{"vocab_size": 8192, "activation": "swiglu", "positions": "learned", "beta2": 0.99, "decay_shape": "linear"}
Each number is 128 + 32 x the weight over its row's rms, rounded and kept within 0 to 255. Layers, rows and columns count from 0. The size above them is the row's rms in percent of the matrix's.

# layer 4 MLP gate, 1152x576, rms 0.0993, rows 409-443, columns 448-511
size [103  93 106 105  99  98 115 103 172 122 102 104  87  95  94 111  90  97 105  92 105  90  92  96  96  98  98  93  98  94  97  93 102 111 101]
[[123 128  89 177 152 148 160 167 116 125 112  69 147 212  66 118 157 162 137 126 120  93 155 145  68 128 130  54 151 122  55 120 131 161 139 134 123  64  99 153  87 157  99 124  82 124 131 170 168 145 122 158 140 161  75 173 126 181 128 129  99 158 102 132]
 [ 97  90  74  80 138 149 161 160 123 112 202 151  75  83 129 155 121  63  92 173 121 140 156  96  98 110 141 140 104 149 101 107 165 106 167 108 135  70 154 137 186  84 147 113 106 146  96  89 137  80 139 120 148 135 140 122 166 142 129 120 143 134 142  96]
 [132  51 127 191 151 187  95 133 100 166 150 111 128 166 152 114  94 147 126 136 115 109 167 136 181 112 148 117 174 113 171  41 117 110  90 163 132  58 164 129 116 127  93  97 120 120 163 155 121  87 140 177 157 123 143  94 148  51 100 126 115 165 125 101]
 [138 115 175 126 173 108 121 115 112 139 125 129 128 129 178 126 154 112 168 171 108 102 100 217 112 110 144 141 134 141 106 135 100 104 199 146 146 143 194 107 105  68 171 154 126 124  98 124  84 132  80 105 135 107 117 123  88 156 189 139  85 115 118 156]
 [130 125 136 161 139 140  76 179 120 167 126 155  76 148  80  83  97  95  85  57 159 140 129 130 142 124 111 139 137 110 112 147 155  88 135 105 155 170 115  97  83 147 127 143  98 156 103 185  87 149 141 119 108  26 120  84 107 111  79  67 101 137 100 108]
 [110 125 119 122 105 152 132 164 155 152 101 104 102 110 109 156 139 138 148  64  98 143 169 137  80 110  94 138 163  89 125 137 172 135 128 156 112 119  71  90 160  78 131 151 174 115  94 101 102 153  88 142 127 109  64  56 118 144 152  85 159 175 139 115]
 [133 154 125 129 157 152 118 166 145 111 159 110  42 103 127 153  89 188  59 209 147 116 123  79  87 124 141  55  80 110 114 123 113  90 163 100 109 123 117 149  95 141 157 150 101 123 113 118  98 154 169  89 120  62 138 123 179 169  99 148 111  89 152 139]
 [102 142  38 145 166 106 109 144  97  85 128  51 100 136  77  46 183 118 133 108  89  98 179 136 122 145 145 116 112 181  94 114  91 126 145  32 186 195  78 114 131  99 112 116 135 125 107 139 107 137  95 108  85 135 150 128 125 139 118 139 117 104 133 122]
 [ 87 153 155 128 186 144 145 141 220 151 126 131 110 165 179 139  84 163 104 121 120  97 152  93 131  49 124 109  73 146 155 138 141 135  99 161 100  76 155 163 111 220 138 154 140 134 108 133 126 173 101  90 114  67 148 121 157 162 119 173 143 142 124 166]
 [ 97 165 124 137 186 136 111 184 113 176 118 159 100 171 146 134 210 133 167 140 186 107 144 110 103  93 100  98 121 138 100  94 141 145 116 137 123  90 111 117  56 136 133 145 154 144  49  67 139 137 114 184 107 193  95 166 146  99 127 120 130 104 139 153]
 [140  87 173 145 130  99 164 155 142 139  84 158  96 104  83 139 123 131 129  75 133  91 200 151 129 112  40  85 104 219  75 126 103  97 131  95 116 162  97 122 155 160  59 114 147 151 139 128 111 140 139 187 127 124 118 135 165  93 200  69 154 177 165 126]
 [ 99 119 144  88 152 144 164 108 124  64 140 109 137 145 159 135 116 164 142 162 112 117 106 124 123 170 131  91 133 230 145 159 227 116 110  82 123  66 165 144  97 146 157  74  94 111 155 149 177 132 147 164 148 108 162 135 127 129 140 101 154  88  79 130]
 [135 164  74 153 107 157 148  95 126 170 122  98 127 114 152  44 138 128  91 105  97 139 175 135 148 129 160 170 119 121 148 152 102 144  94 116 105 158 139 128 145 162 116 142 134  95 145 113  85 152  74  93 138 193 118 132 187 100 120  67  88 147  93 119]
 [109 153  66  45 121 160 135 129 157 117 132 135 103 157 122  98 114 126 128 146 111 130 130  98 133 109  55 102 118 172 110 152  32  99  67 153 138 119 111  78 113 138 102 118 173 132 180 142 133 126 114 158 130  73  85 137 146 166 113 101 165 158  78 162]
 [151  95  75 169 117 111 150 129 148 159 121 108 128 139 159 136 102 108 135 182 174 135 103 151 112 151 144 114 140 101  83 107 133 117 115 131 128 140 115 106 107 133 123 119  64 175 127  76 146  94 130 159 138 170 176 119 154 117 108 118 204  90  94 145]
 [112 153  75 179  78 107 101 162 175 105 115 111 133 132 168  85 113 124 109 204 113 182 100  74  85 143 221 104  85 119 166 187  75 120 185  93 187 156 114  84 135 172 115 147  67 125 142  91 121 102 111 175 145 159 157  92 144  79 146 159 142  90 140 136]
 [125 143 113  94 136  99 165 201  60 168 121 135 109 111 151 175 148 142 125 169  72 144 118 152 106 156  88 102 169 139 164 107 133 154 123 106 127 144 112 172 118 154 160 108 125 133 133 130 132 135  80 157 120  63 106 164 148 171 108  54 100 161 110 127]
 [146  95 117 152 132 159 110  77 153 132 155 167 151 100 158  92 138  61 168  84 127  95 150  99 185 114 115 216 107 112 164 156 180 129 118  48 101 129 108 133 113 124 172 132 186 159 107 108 116 148 190 116 114 157 125 148 148 104 158 183 125  70  69  66]
 [135  58 158 169  87 115  67 129 138 139 130 159 121 174 122 127 160 139 154 127 127 105  95 167 132 132  76 186 103 159 148 163 109 126 116 120 122 147 153 179 107  87  95 170 122 151 111 106 149 202 141 170 105  79  95 145  80 169 166 169 169 113 115  96]
 [153 134 103 142  95  94 198 159 100 133 136 124 178 106 149 158 118  40 107  74 102 129 140 107  94 138 109 129 153 145  79 149 164 145 133  66  92 145 145 167 106 127  87 148 113 132 142 101 128 113 201 117 100 104 154 110 138 163 144 156 181 172 155 135]
 [164  83 158 113  93 102 105  64 130 170 120 161 142 169  86  96  97  97  92 180 159 131 109 208  79 115 104 138 128 122  84 128  91 136  77 115 120 104 175 143 110 115 156 163 101 218 103 155 148 111 136 136 168 146 198 130 129  82 138 115 131 121  95  99]
 [145 130 101 117 156 161 183 144 178  77 107 106 190 158 126 133 120 144 110 156 142 117 106 155  68 157 105 114 135 152 168 103 120 130 104 162 144 182 113 144 178 172  96  95 132  84 174  82 107  30 139 131 180 122 114 111 114 139  46  53 129 156 154  63]
 [119 174 143 124 107 138 190 172 111 107  90  84 144  86 115  67 172 146 105 152 105 100 124 137 145 132 168  97 116 139 106  68 131 145 108 130 112 114 136 106 129 104 123 130 112 136 153 143 143 162 125 105  86 126 178  66  97 182 106 159 142 173  95 109]
 [151 163 112 144 136 136 134 159 151  98 125 164  94 128 126 152 126  87 114 102 126 174 118 171 115  89 105 149 161 146 146 158  94 145  94  46 178  92 168 137 144  73 124  81 111 104 132 120 155 155  92 136 114 130 126  73 111 132 145 130 207 121 123 106]
 [102 203 117 163 159 128 109 109 161 166 145 133  81 102 147  66 143 102 131 118  23 157 117 125 118 157  99 119 171 150 144 182 117 146 107 133  70 121 160 120 116 115  98 104 110 107 143 121 133 182 125 125 123 105 150 184  84 197 133 171 143  70 181  91]
 [117 197 119 119 158 156 119 108 121 132 144 174  66  69  95 159 173  88 133  78 112  63  97  96 227 134 102 137 140 154  92 150 136  83 152  97 148 138  94 126 106  92 145 163 126 159 138 105 133  89  77 152 101 132 128  62  47 102 160 156 148 168 153  99]
 [215 105 148 132 102  83 156  77 137  64 114 145 105 166 110 135 145 165  84  58 134 164  70 101 162 120 166 137 145  88  88 147 118 145 161 100  88 152 162 134  59  98 135 114  96 128 126 128  72 109  42 172 131 125 134 115 142 111  90  82 131 143 127 152]
 [154 110  76 146 167 126 117 157  49 128  87 167 142 154 125 132 174  66 125 154 187 106  56 100 122 160 112 171  81 150 120 167 181 100 132 132 125 161 123  77 173 115 124 160  89 112  92  91 115 134 117 120 158 140  93 116 153 150  81 145 156 151 118 114]
 [129  75 169 117 101 143 132 173 137 115 117 128  86 203 136  98 142 159 173 109  49  62 137 153 122 126 118 144 106 200 121  94 135 127 113 182 150 120 123 111 120 180 128 114 170 131 159 137 176  64 190 144  99 141 132 108 234 139 137  40 105 148 178 103]
 [ 86  57  92 131 197 121 151 151  73 172 163 138 126 169 108  65 121 116 134 146 133 102  82 147  90 118  90 126 139 135 124 111  73 128  78 129 133 106 106 111 133 111 125 108 114 147 111 126 134 141 108 154 171 142 119 149 139 132 118 145 141 127  69 166]
 [179 110 141 117 126 136 167  52 120 130 122 181 119 103  96  96 108 118 152 151 102 147 113  64  77 132 155  96  97 155 161 129  89 158 104 186 109 113 145 120  93  75 134 136 104  42 145 146 142 119 170 110  87 141  89 118 106  88  99  91  99 137  54 147]
 [143 182 126  92  95 138 165 128 120 161  95 117 164 155 145  79 106 181 108 120 165  88 127 119 105 140 167 180  81 101 120 157 155  82 128 182 131 133 110 104 144 105 118  77 203 146 165 128 127 115 157  99 134 181 110 105 141 173  56 115 126 131  96  86]
 [143 117 133 156  98 132 108  99 188 112 201 105 105 147 130 209 126 134 172 117  91 142 126 121 102 150 218 122 103  87 137 142 151 153 171 117  96 123 148  99 121 139 152  84 151 136 201 101  66 109 130 128 110 131  92  95 146  97 139 107 138  98 108 152]
 [123 120 150 140  95 141 125 101 115 115 161 139 118 147 132 124  96 114 213 103 111 145 123 142  93 148 143 117 120 108 158 151 159 126 160 149 150 150 122 186 149 130 121 216  89 102 145 101 156 163  79 115 146 139 119  90 115 146 126 142 115  59 168 175]
 [168 142 145 132 147 107 100  96 104 150 134 141 140 133  82 137 143  91 128 144 102 162 136 110 193  85 115 162 103 194 123 106 146 138 161 127 180 141 133 172 139 114 154 125  98 140 140 139 114 164 143 116 134 143 100 105 151  93 158  96 135  91  90  84]]
# layer 4 MLP up, 1152x576, rms 0.103, rows 409-443, columns 448-511
size [101  98 109 100 104  94 109  99 128 112 105  95  91 103  99 103  99  92 102  94 103  97  94  95 102  96  95 104  95  96 102  92 102 122 112]
[[139 138 136 147 119 169 159 170 169 149 140  91  94 129 138 160 101 138  86 115 155 167 121 113 174 166  94 106 143 126 109 173 135 131 196 175 131 118 147  99 117  66 160 190  96  48 147 152 118 119 160 110 151  98 139 114  75  86 142 109 138 186 166 115]
 [136 161  85  71 182  75 103 135 123 115 159 125 149 144 111 117 128 105 149  87 128 169  84 205 125 186 100 143 181 123 112 167  87 125 162 121 112  84 134 109  94 112 134 138  90 120 158  96 110 167  96 120 140 128 147  74 149 101  84 162 110 126 120 119]
 [105 130 184 140 128 138 137 117 118 121 152 142 175 121 186 157 100 114  96  90 128  73 113 142 191 130 157 150 170 107 148 123 139 118 177 158 134 136 126 163 107 126  93 145 124 119 126 150 136  97 140 116 133  94 137 163  82 119 140 105 103 198 107 132]
 [175 146 104 143  65 114 146 104  99 119 164 147 142 168 107 101 124 126 155 145 133 137 113 198 157 112 133 154 108 121 148 175 151 138 181  78 153 131 133 170 148 159 129  82 188  85 143 142  87  67 128  74 125 120 119 107 129 116 199 104 136 200  30  67]
 [121 141 100 125 107 114 158 153 127 142 152 119 136 159 136  63  87 103 120  68 116 150 153 123 126 134  76  84 155 129 100 148 166 134 168 149  86 135 137 137 150 115 126 123  67  89 101 112  97 106 136 155  96  77 102  94  99 102  99 144 115 179 177 139]
 [136 114 151 146 140 180 137 123 146 153 127 126 196 134 126 127 135  94 143 179 123 142 102  89  73 186 103 109 104 118 124 161 101 129  93  65 130 144 136 131 110 120 161 156  72  67 165 120 148 137 141  96 157 169 114 113 118 123  95 166 134 180 127 133]
 [104 156 129 179 142  46 149 177 157  77 108 123  81 141 226 132  76  96 105 127 130 149 127 124 149 125  77 113  94 173 124 155  91 131 158 140 206 174 163 142 107 121 185 111 101 142 175  97 145 161 137 183 134 148 152 153 148  71 121  99 134 121 154  73]
 [ 76  71 143 145  74 113 167 104  91  89 171  99 140 100 151 156 171  76 111 118 117 100  67 159  97  66 139 160 119 102 146 112 134 114 117 162  77  53 153  82 125 154 166 174 104  80  43 103  50 130 154 144 132 127 116 103 155 117 115 124 122 155 135 178]
 [103 139 125 139 156  77 104 109 131  45 109 106 173  96  64 112  95  76  92  83 165  96 101 159 108 107 143 125 100 107 148 109 105 181 109 125 112 128 137 115 132  93 140 112 155 141 171 154 127 131 118 115  76 131 121 126 164 203 133 171 148 148  90 207]
 [126 136 195 172 147 135  97 182  88 164  60 117 135 119 122  96 119 120  93 133 157 135 128 121 143 138 109 144 125 185 120 107 120 154  74 185 167 148 123 145 158  97 171 162 109  84 148 125 141 145 108 124 146 131 140 153 130 188  81  60 144 121  91 134]
 [158 133  77 123 149 134 106 131 121  94 116 109 194 118 161 129  80 124 146 150  81 146 112  64 186 103 193 162 126 135 126 122 156  91 168 126 102 128 106 106 132 121 157 121 124 154 152 126 189 167 111 103 140  86  99 111  72 144 115 142 106 133 118 112]
 [155 158 124 145 147 152 142 108 156 134 148 107  93 145 158 121 203 187  97 160  99  83 124  97  85  99  82 111 151  79  82 102 115 106 100  83 157 157 109 108 124  81 158 111  78 113 109 134 121  95  95 115  94 121 129 127 120 167 131 127 197 133  77 165]
 [139 137 103 157 111  38  78 132 125 128 119 135 173 174 115 137  85 102 145 153 163 142 104 103  54 128 120  94 150 114 133 137 104 124 103 139  75 182 172 123  91 104  59 103 133  81 100 156 142 134 150 155 168 126  79 115 109 131 187 161 117 105 121 110]
 [109 160 106 132  98 109 121 128 153 108 100 105 161 132 141 109 126 145 119 114  53 115  99 158  93 177 134 156  69 104 118 168 122 143 193 124 150 156 141 139 105 107  93  91 180 166 120 136 191 131 145 166 181 150 135 131 120 158 100 128 138  88 154 184]
 [105 125 148  88  82 149 177  87  90 132 168 125 228 105  87  99 149 125 117 138 207 143 116 111 157 100 117 125 193 174 178 122  95  96  87 102 182 120 163 100  70 141 118 134  93 170 166 156 150 126 137 155 124 127 128 105 128 125 104 181  63 149 129 177]
 [152  71 173 136 172 127 155  86  98  75 124 126  92 127 108 146 121  87 145 122  94 129 134 124 148 136  55 158 139 168  74  61 163 137 140 116  90 169 155 150 161  64 134 113 134 164 133 179 106 135 143 122 145 122 120 124 119  75  80 122 176 160  81 131]
 [ 83 138 156 115 117 121 130 126  64 139 162  99  85 134 153 185 210 159 167 104 153 189  96 113 154 148 175 209 152  99 141 111 170  91  84 143 127  74 170 102 110  74 124  86 188 171 102  47 171 122 149 135 109 111 127 116 113 142  88 123 118 107 162 161]
 [116 129 128 200 134 220 112 170 144 150 156 116 115 108 111 151 121  82  89 101 124  93 159 101 144  87 164 139 159  99 113 131 130 155 111  85  93 121 144 127 120 117 166 110  85 179 133  99  92  92 142 126 142 120 209  85 132 134 108 155  90  98 171 144]
 [201 105 101 173 125 117  87 133  83 173 148 140 158 178  80  81 181 124 113 133  86 107 157 137 134 181 178 177  96 111 140 145  71 121 119  57 147 137 131 175 190  93 122 186 160 136 139 149 124  97  99 158 134 145 117 101 137  96 171 168 128 136  90 123]
 [128 169 153 149 104 185 162  99  57 124 132  94 168  96 101 113 155  78 113 185 151 165 149  98 107 147 171 177 130 101 159 140 129 201 160  88 126 122 137 106 140 138 134 112 145 108 128  99 125  77 154  86 143  84  97 145 163 105 130 107 124 167 135 141]
 [160  78 156 123 103 157  70 149 114 142 140 128 111  73 135 141  82  99 123 142  73 148 102 128 150  98  98  62 141 169 136 102 148 127 128  97 129 160  77  85 145 116 126 152 144 129 164 103 147 114  94 139  87 112 103 120  97  98 106  88 177 156  73  94]
 [124 154 136 115 143 192 129 145 162 126 150 163 159  98 135  81 148 155 163 133  72 117 141 108 151 109 127 153 156 150  23 135 176 128 124  96  61  86 113 203 124 124 161 114 148 153 188 117 134 119 131 145 148 168 146 122 115 111  91 102 131 104  86 218]
 [ 80  87 128 173 113 149 167 103 123  89 109  85  87  97 164 163 120 144 128  88 139 107 124 139  88 145 194 143 113 108 139 116 211 129 107 173 123 188  87  82 125  96 183 182  58  67 118 133 169 152 172 113  71  77 136 128 127 118 132  72 145 122 140 155]
 [176 100 143 157  86  89  93 165 120 112 127 120  65 197 121 102 155 174 120 110  90 179 130 125 146 180 150 122 112 178 119  96 183 128 147 120 121 110  79 114  74  89  98 177 108 185 101  43 143 127  92 155 100 130 166  60 174 178  89  92 136 134 105 121]
 [143 141 149 162  99 160 131 121 151 198 145 135 162 132 165 100 194 133  83 159  99  90 115 158 110 151 135 117 109 127 114 125 134 110 150 168 160 155 105 109  88 116 158 124 131 105  91  87 122 133 137  98 133 123 116 116 157 108 108 162 143 155 105 174]
 [132 103 166 141 113 105 135  91 159  81  69 145 159 151 108 129 165 124 108 166 134 156 125 130  65 117 151 122 167 111 135 115 107 245  96  84 130 111 149 158 123 152  96  53 157 146  87 187 123 194 104  75 107  94 104 121  73 119 105  84 128 115 137 139]
 [131 111 133 118 163 131 101  51  96 143 122 136 173 133 132 154  96 170 105 123 134 130 134 124  98 127 109 167 194 136 163 165 125 122 136 137 124  93  98 134 147  98 111 127 145 184 140 126  83 114 185 103 147 136 158 106 106  92 125 142 119 115 153 152]
 [111 100 111  90 125 162 151  60 184 185 195 121  94 132 131 112  98 163 114 189 149 146 135 103 118 138 157 127 115  85 138 130 100 108 159 200 142 107 162 114 113 138 171 168 104 112 123 149 169 123 164  97 166  85 114 110 133 157 158 114 154 121 136 142]
 [ 77 126 125 128  87  92  96  66 127 168 152 116 125 147 114 152 113 106 106 132  95 127 138 151 106  80 152 128 108 111  91  53 130 110 118 161 118 157 117 143  98  86 108 121 142  70  90 159 132 147 155  85 140 166  92  98 179 130 154 114 103 153 107 176]
 [152 170 135 179 135 108 140  81 112  90 133 136 129 157  90 155 127 137 169  93 133 130 184 135 130 207 178 135 105 114 144 142 123 105 106 162 148 135 152 105 178  71 141 137 115 128 125 163 115 130 128 121 157 118 145 128  91 141 169 132 178 126 152  87]
 [157  66 125 129 172 119 150 151 174 143 128 195 121 107 126 130 140 103 111 122  87 154 192 100 173 169 109 134 155  94 124 118 114 155  43 151 178  92 160 173 108  75  99 150 106 107 172 138 114 150 108 132  89 134 136 125 106 140  71 121 140 164  97 153]
 [164  85 127 100 138  63  88 109 115  99 136 148  87 136 162 105  92  90  63 150 138  85 103 109 131 140 169 155  94 120 127 130 119 131 112 102 152 163 121 130 130 170 109 170 131 126  76 176 145 196 135 111 109 157 171 158 132  54  88 157 132  83 117 187]
 [165 116 145 133 136 156  63 133 214 147 165 177  87 127 134 169  87 100 140  99  80 133 148 178 176 182 141  87 170 128 119  70 224 123 126  77 143 123 126 113 126 156 131 130 144  96 164 147  77 104 125 128 118  49 154 162 117 151 180 105 146  33 150 171]
 [ 82 150  96 152 177  94 130 158  90 125 133 169  57  96 116 104 255  97 110 135 104 107 137  94 148 163 106 160 118 197 111 104 121 134 168  65 104  47 193 144  98 124 167  77 179 149 125  84 104 133 132 103  63 137 112 131  48 107 124 169 159 176 102 154]
 [131  95 145 128 143 162 126  87 149 105 126 139 147 121 146 140 248  82 151 102  99  94 178 192 182 121  60 164 105 164 144 179 101 161 131 134 131 140 129 139 144 123 108 120 107 179 141 139 173 149  98 151 154 124  96  97 137 140 198 173 132 109 113 109]]
# layer 4 MLP down (transposed), 1152x576, rms 0.097, rows 409-443, columns 448-511
size [ 96  96  96  96 104 102 104  99 103 115  96  97 105  94  89 103  93 103  95  94 100 110  96  95 103 104 106 103  99 101 108 106 104 102  95]
[[115 155 111  95 219  98 164 181  97 104 159 166 152 119 110  88 184 110 134 160 156 192 150 113 148 159 149 150 115 108 132  76  73  90  81  78  95 119 153 171 180 110  87  84 115 147 135  79 111 112 135  58 139 146 119 124 138 158 114  96 126 119 115 149]
 [167  84 125 162 103 134  88  91 121 144 129  90 145 134  92 151 137  85 119 136 161 140 119 151 160  92 148  53 127 136 174  98 136  70 107 147 154 160  65 109 144 174 125  82  95 168 115 161 139 170 175 161 173 129 149 108  83 184 111 189 156 110 116 145]
 [166 116  97 166 101 131 127 109 131 128 159 109 105 179 133 115 118 123 183 124 116  70 150 159  88  94 157 157  59 170 138 150  91 126 113 133  31 112 111 145 136 133  96 112 148  99 126  50 135 112 170 153 189 159 148  91  89 111 129 156 150  81 182 130]
 [167 132 169 135 111 112  55  75 119 138  85 133 162 122 163 121 116 159  45 116 128 119 120 133 128 136  68 100 165 188 135 136 152  85 140  97 168 160 122 131  85  75 144 162  96 134 124 134 132 151 113 138  87 124 123 177 102 128 141 154 171  86 131 121]
 [122 117 116 110 106 177  54 123 133  64 100 116  98 131  63 140 125 127 111 146 123 126 132 130 121 128 125 134  79  87 103 123 189 159 186 173  70 148 105 151 128 109 113 152  71 175 138 140 104 176 138 118  97 164 125  76  91 172 208 103 182 142 151  95]
 [108 222  86  76 114 162 104 122  66 157  92 116 161 173  74 143 145 206 115  89 105 119  78 177 150 179 147 146 108  95 173 219 156  89 131 141 129 156 110 115 141 139 133 132  95 182  93 127 105  98  83 169  59 133 121 137  99 120 144 122 114  92 129  99]
 [ 82 130 108 142 197  91 110 117  92 128 129 130 159 128 112 158 214  65 205 133  65 153 160 157 127 104 129 122 179 154 138  74  82 157 121  53 131 113 140 121 134 181 122 118 104 166  71 155 124 201 143  94 142 152 131 106  95 100 121 119 156 119 139  54]
 [126  87 171 100 124 142  96 126 100 142  99 152 120 105 130 162 145 141 125 169 145 195 113  95 103  80 139  96 128 185 176 165 122 124 124 109 147 132 139 101 122 143 110  76 126 146 164 112 164 165 176 116 171 133 146 104 121 181 183 124 151 115 166  82]
 [104 143 104 124 140  43 104 132  85 134 120  93  98 162 122 120 128 164 175 152 103  77 129  99 157 126  88  27 134 187 138 129 170 123 165 164 159 143 123  97  91  79 115 137  95  90 173  90 175 162 116 117 119 140  73 127  99 113 145 152 110 101 168 147]
 [169 139 152 176 113 232 128 169  46 120 163 130 126 168 128 113  98 125 147 162 138 109 182 140 110 127 151 110  45 119 159 142 120  66 142  99 121 147 146 210 144 128 101 116  92 102  97 131  96 126 165 127 114  91 130 125 103 133 125 151  79 109 115 101]
 [172 128 132 122  96 162  97 150 145 128 127 167 139 149 187 114 135 101  64 139 118 104 152 129 130  97 171 181 110 108 162  99 134 105 143 182 106 130 157 118 123 100 119 141 105 178 122 116 117 124 113 109 191  95 140 111 135 121 113  91  66 159  69 168]
 [111  80 151 143 154 130 110 123 114  88 100 149 167  87 165  91 208 122 114 139 129 122 160 137 119 177 123  85 111 101 191 144 142 176 104 105 185  98 195 118  73 172 104 153 121 178 102 213 140 117  90 176 153 151 144 121 158 114 154 129 117 123 173 119]
 [ 72 141 114 143 174 182 183 188 133 112  89 102 155 145  85 106 139 166 105 167  82 136 173 158 177 144 133 117 173 134 133 166 151 171  92  95 143 122 140 118 190 194 154 148 149 117 147 108 116 177 101 113 134 146 135 108 172 101 125 103  63 148 183 142]
 [ 96 107 156 113 126  89 147 171 190 186 165 170 141 175 117 110 162 115 162 116 113  74 131 161 156 109 152 140 114  56 187  74 184 110 167 124 165  88 161 149 132 108 106 129 169 161 133 150 121 105  67  76 115 100 116  42 163  73 105 123 128 135 170 163]
 [151 129 177 208 183 171  48 120 124 115  46 186  95 194 140  99 122 113 117 119 169 136 144 121 122 169 120 124  89 106 119 116  86 129 127  99 166  83 103 152  91 125 184  94 112 169 140 197 132 125 156  88 148 143 178 132 129 112 128 127 159 138 118 123]
 [104  79 116 118 144  90 123 124 118 136 115 156 150 144 134 135 119 105 182 115 116 149 129 156 119  98 122  86 101 176 142 149 147 152 130 116 134 125  96  42 130 154 131  66 162 165 137 104  74  55 193  86 122 161  26 137 143 156  82 155 156 116 163 160]
 [119  79 146 139 107 111  94  59 119 129 121 164 202 135 114 139 132  79 134 165 141 132 128 123 146 134 164  43 115 132 107 148  77 141 168 172  96 122  93 118 171 102 138  94 101 130 187 154 137 148 143 107 101  96 132 133 147 134 145 177 132 102 121 142]
 [176 125 123 160 156 111 149 134  96 106 141  85 159  88 144  89 114 110 156 130  88 102 101  94 145 164 120 134 114 126 128 176 120 153 142 107 105 134 117 118 158 129 113 122 153 199 155 117 129 160 185 129 129 110  82 151 161 108 119 126 153 100 109 174]
 [108 164 101  80 203  73 152  89 108 120 119 155 147 173 130  92  91 130 141 100 156 141 112 112 102 129 159  32 103 155 171 125 118  95 116 163 117 129 119  73 129 146  94  82 133  81 141 157 114  71 132  67 121 126 125 122 156  44 138 156 148 127 137 161]
 [190  19 126 152 159  95 138  63 194 135 116 156 155  84 160  86 171 120  64  95 125  99 161 131  95  39 120 143 102 145 115 113 112 123 141 125 136  95 175 194 121 116  80 107 105  85 185 116 144  97 104 179 117 108 156  93 110  94 124 182 145  96  89 140]
 [ 89 170 109  84 107  66 153 113 151 135 199 135 152 122 117 118  69 142  98 149 151 103 107 125 138 118 178 130 108  83  75  86 143 136 135 117 162  96 148 151 105 122 105 137 127 151 129 160 114 215  96 142  99  68 168 137 146 158  98 156 127 133  81 117]
 [125 142 154 149 161  54 127 198  90  81 128  92 146 106 148 108 112 144 105 169 132 150 126 131 147  99 126 112 108 115  88  42 186 153  70 142 106  99 111 125 134 134 175 140 116 161 154 170 168  94 134 124 180 187 122 167  96 148 103 171 148 123 129 168]
 [160 131 166 155 159 175 172 175 123 121  99 180  77 165 121 111 154 167 137 130 164 123 139  92 170 155  76 158  91  73 154 114  99  95  99  99 117 156 132 183  90 132 195  95 123 163 100 141  58 148  97 159 122 116 131  69 128 154 105 162 164 138 132  54]
 [ 87  74 174 145 167 133 162 104 124 136 123  95  86 126 124  98  93 128 167 106 142 140 194 126  44  85 131 121  98 155 149 147  85 123 124 162  73 112 162 132  21 164 114  87 165  77 107 114 117 149 134  64 120  97 168 152  99 102 112  87 159 119 154  69]
 [134 112 138 121 160 136 123 115 139 129 159 124 132  85  91 147 137 167 138 108 140 107 129  72 135 137 208 136  76 108 139 140  88  83 159 145 130 103 180  58 141 124 193 145 131  71 136 147  65 126 109 166 143 106 104 157 128 141 137  88 100 155 113  95]
 [ 80 197 142 154 146 225  85 112 176 134 100  93 126 155 160  92 116 124  96 158 102 150 112  94 124 161 109 124 150 110  79 125 132  92 131 121 100 179  94 111 181 167 116  97 150 127 131 156 132 106 124 167 122  84  91 119 128 103 175 144 117 149 123  81]
 [143 120 111  49 134  89 158  82 151 154 116 130 175 118 145 130 185  78 214 167  93 144 140 122 156 169 139  98 155 143 102 104 117 167 142 157 124 114 153 151 137 138 135 127 152 152 134 185 130 153 185 129 173 173  99 138  87  93 108 116 156  91 130 109]
 [ 86 149  94 142 145 171  88  81 148 140 145 120  85  59 116 129 134 123 140 101 109  90 121 139 131 113 161  84  94 117 153 164 167 118 117 124 144 112 101 158 113 124 137 123 164 146 151 145 143 150  94 161 158 106 167 129 150 125 166 165  93 129 107 114]
 [133 206 111 131 146 176 183 132 156 121 143 184  73 125 155 121 148 141 175 138 111 140 122 139 156 149 158 174 116 157 185 129 101 125 136  82  88 175  99 159 113  87 169 111 169 112 151 126  95  86 147 125 153 154 149  71  96 129  93  82 126  74 154 132]
 [107 167 109 152 152 129 133 175 161 174 162 119  95 118 147  80  81 196 112 123 134 122 100 126 122  90  59 190 147 155 146 150 134 113 155 124 116  61 149 140 124 149 108 116 112 193  95 132 137 109  90 164 193 179 123 114 116 144 123  75 103 160  97 139]
 [202 162 120 188 102 108 151 181  99 138 148 153 148  96 117 132  89 187 149 146 117 134 149 162 134 153 109 131  96 128 132 196  75 121  84 147 168 115 134 173  95 133 117 174 113 142 111 126 123 144  78 153 144  86 114 181  81 146  68  92 176 179  73 118]
 [116  60 115 160  84 132  94 141 146 138 101 167 145  86 146 105 102 133 120 139 106 132 103 131 180 134 126 122 161 143  99 162 145 187 134 141 146 147 124 166  57  63 155 116 196 143 148 155 148  80 165 151 111 174 110 110  94 140  64 110 137 117 152 133]
 [137 112 147 130 126  95  79 161 168 176 136 132 152 195  98 140 183 137 126 115 180 112 130  98  97 126 127 127  85 125 153  96  70 168 182 115 107 131 155 119 155 186 136 159  97 127 162 169 136 130 104 208  81 140 136 114 115 115  80 125 154 155 126 115]
 [140 158 119 113 129 106 144 116 156 134 143 108 107  81 149 136 104 131 113 142 143 159 168 123 204 113 124 110 156 190  99 102  92  83 146 104 109 115 165  70  82 142  93 122 148 177 145 129 107 120 160 164  84 138 154 111 102 114 129 155  95 162  90 129]
 [133 156 117  98  80  85 160 145 128 143 117 166  69 153 109 191 121 111 132 103  85 137  91  90 126 120  80 169  98  95 167  94 137 133 152 113 133 166 190 149 118  50 119 171 128 143 102 110  91  94 142  88  93 102 110 108  97 107 139  88 127 112  82 117]]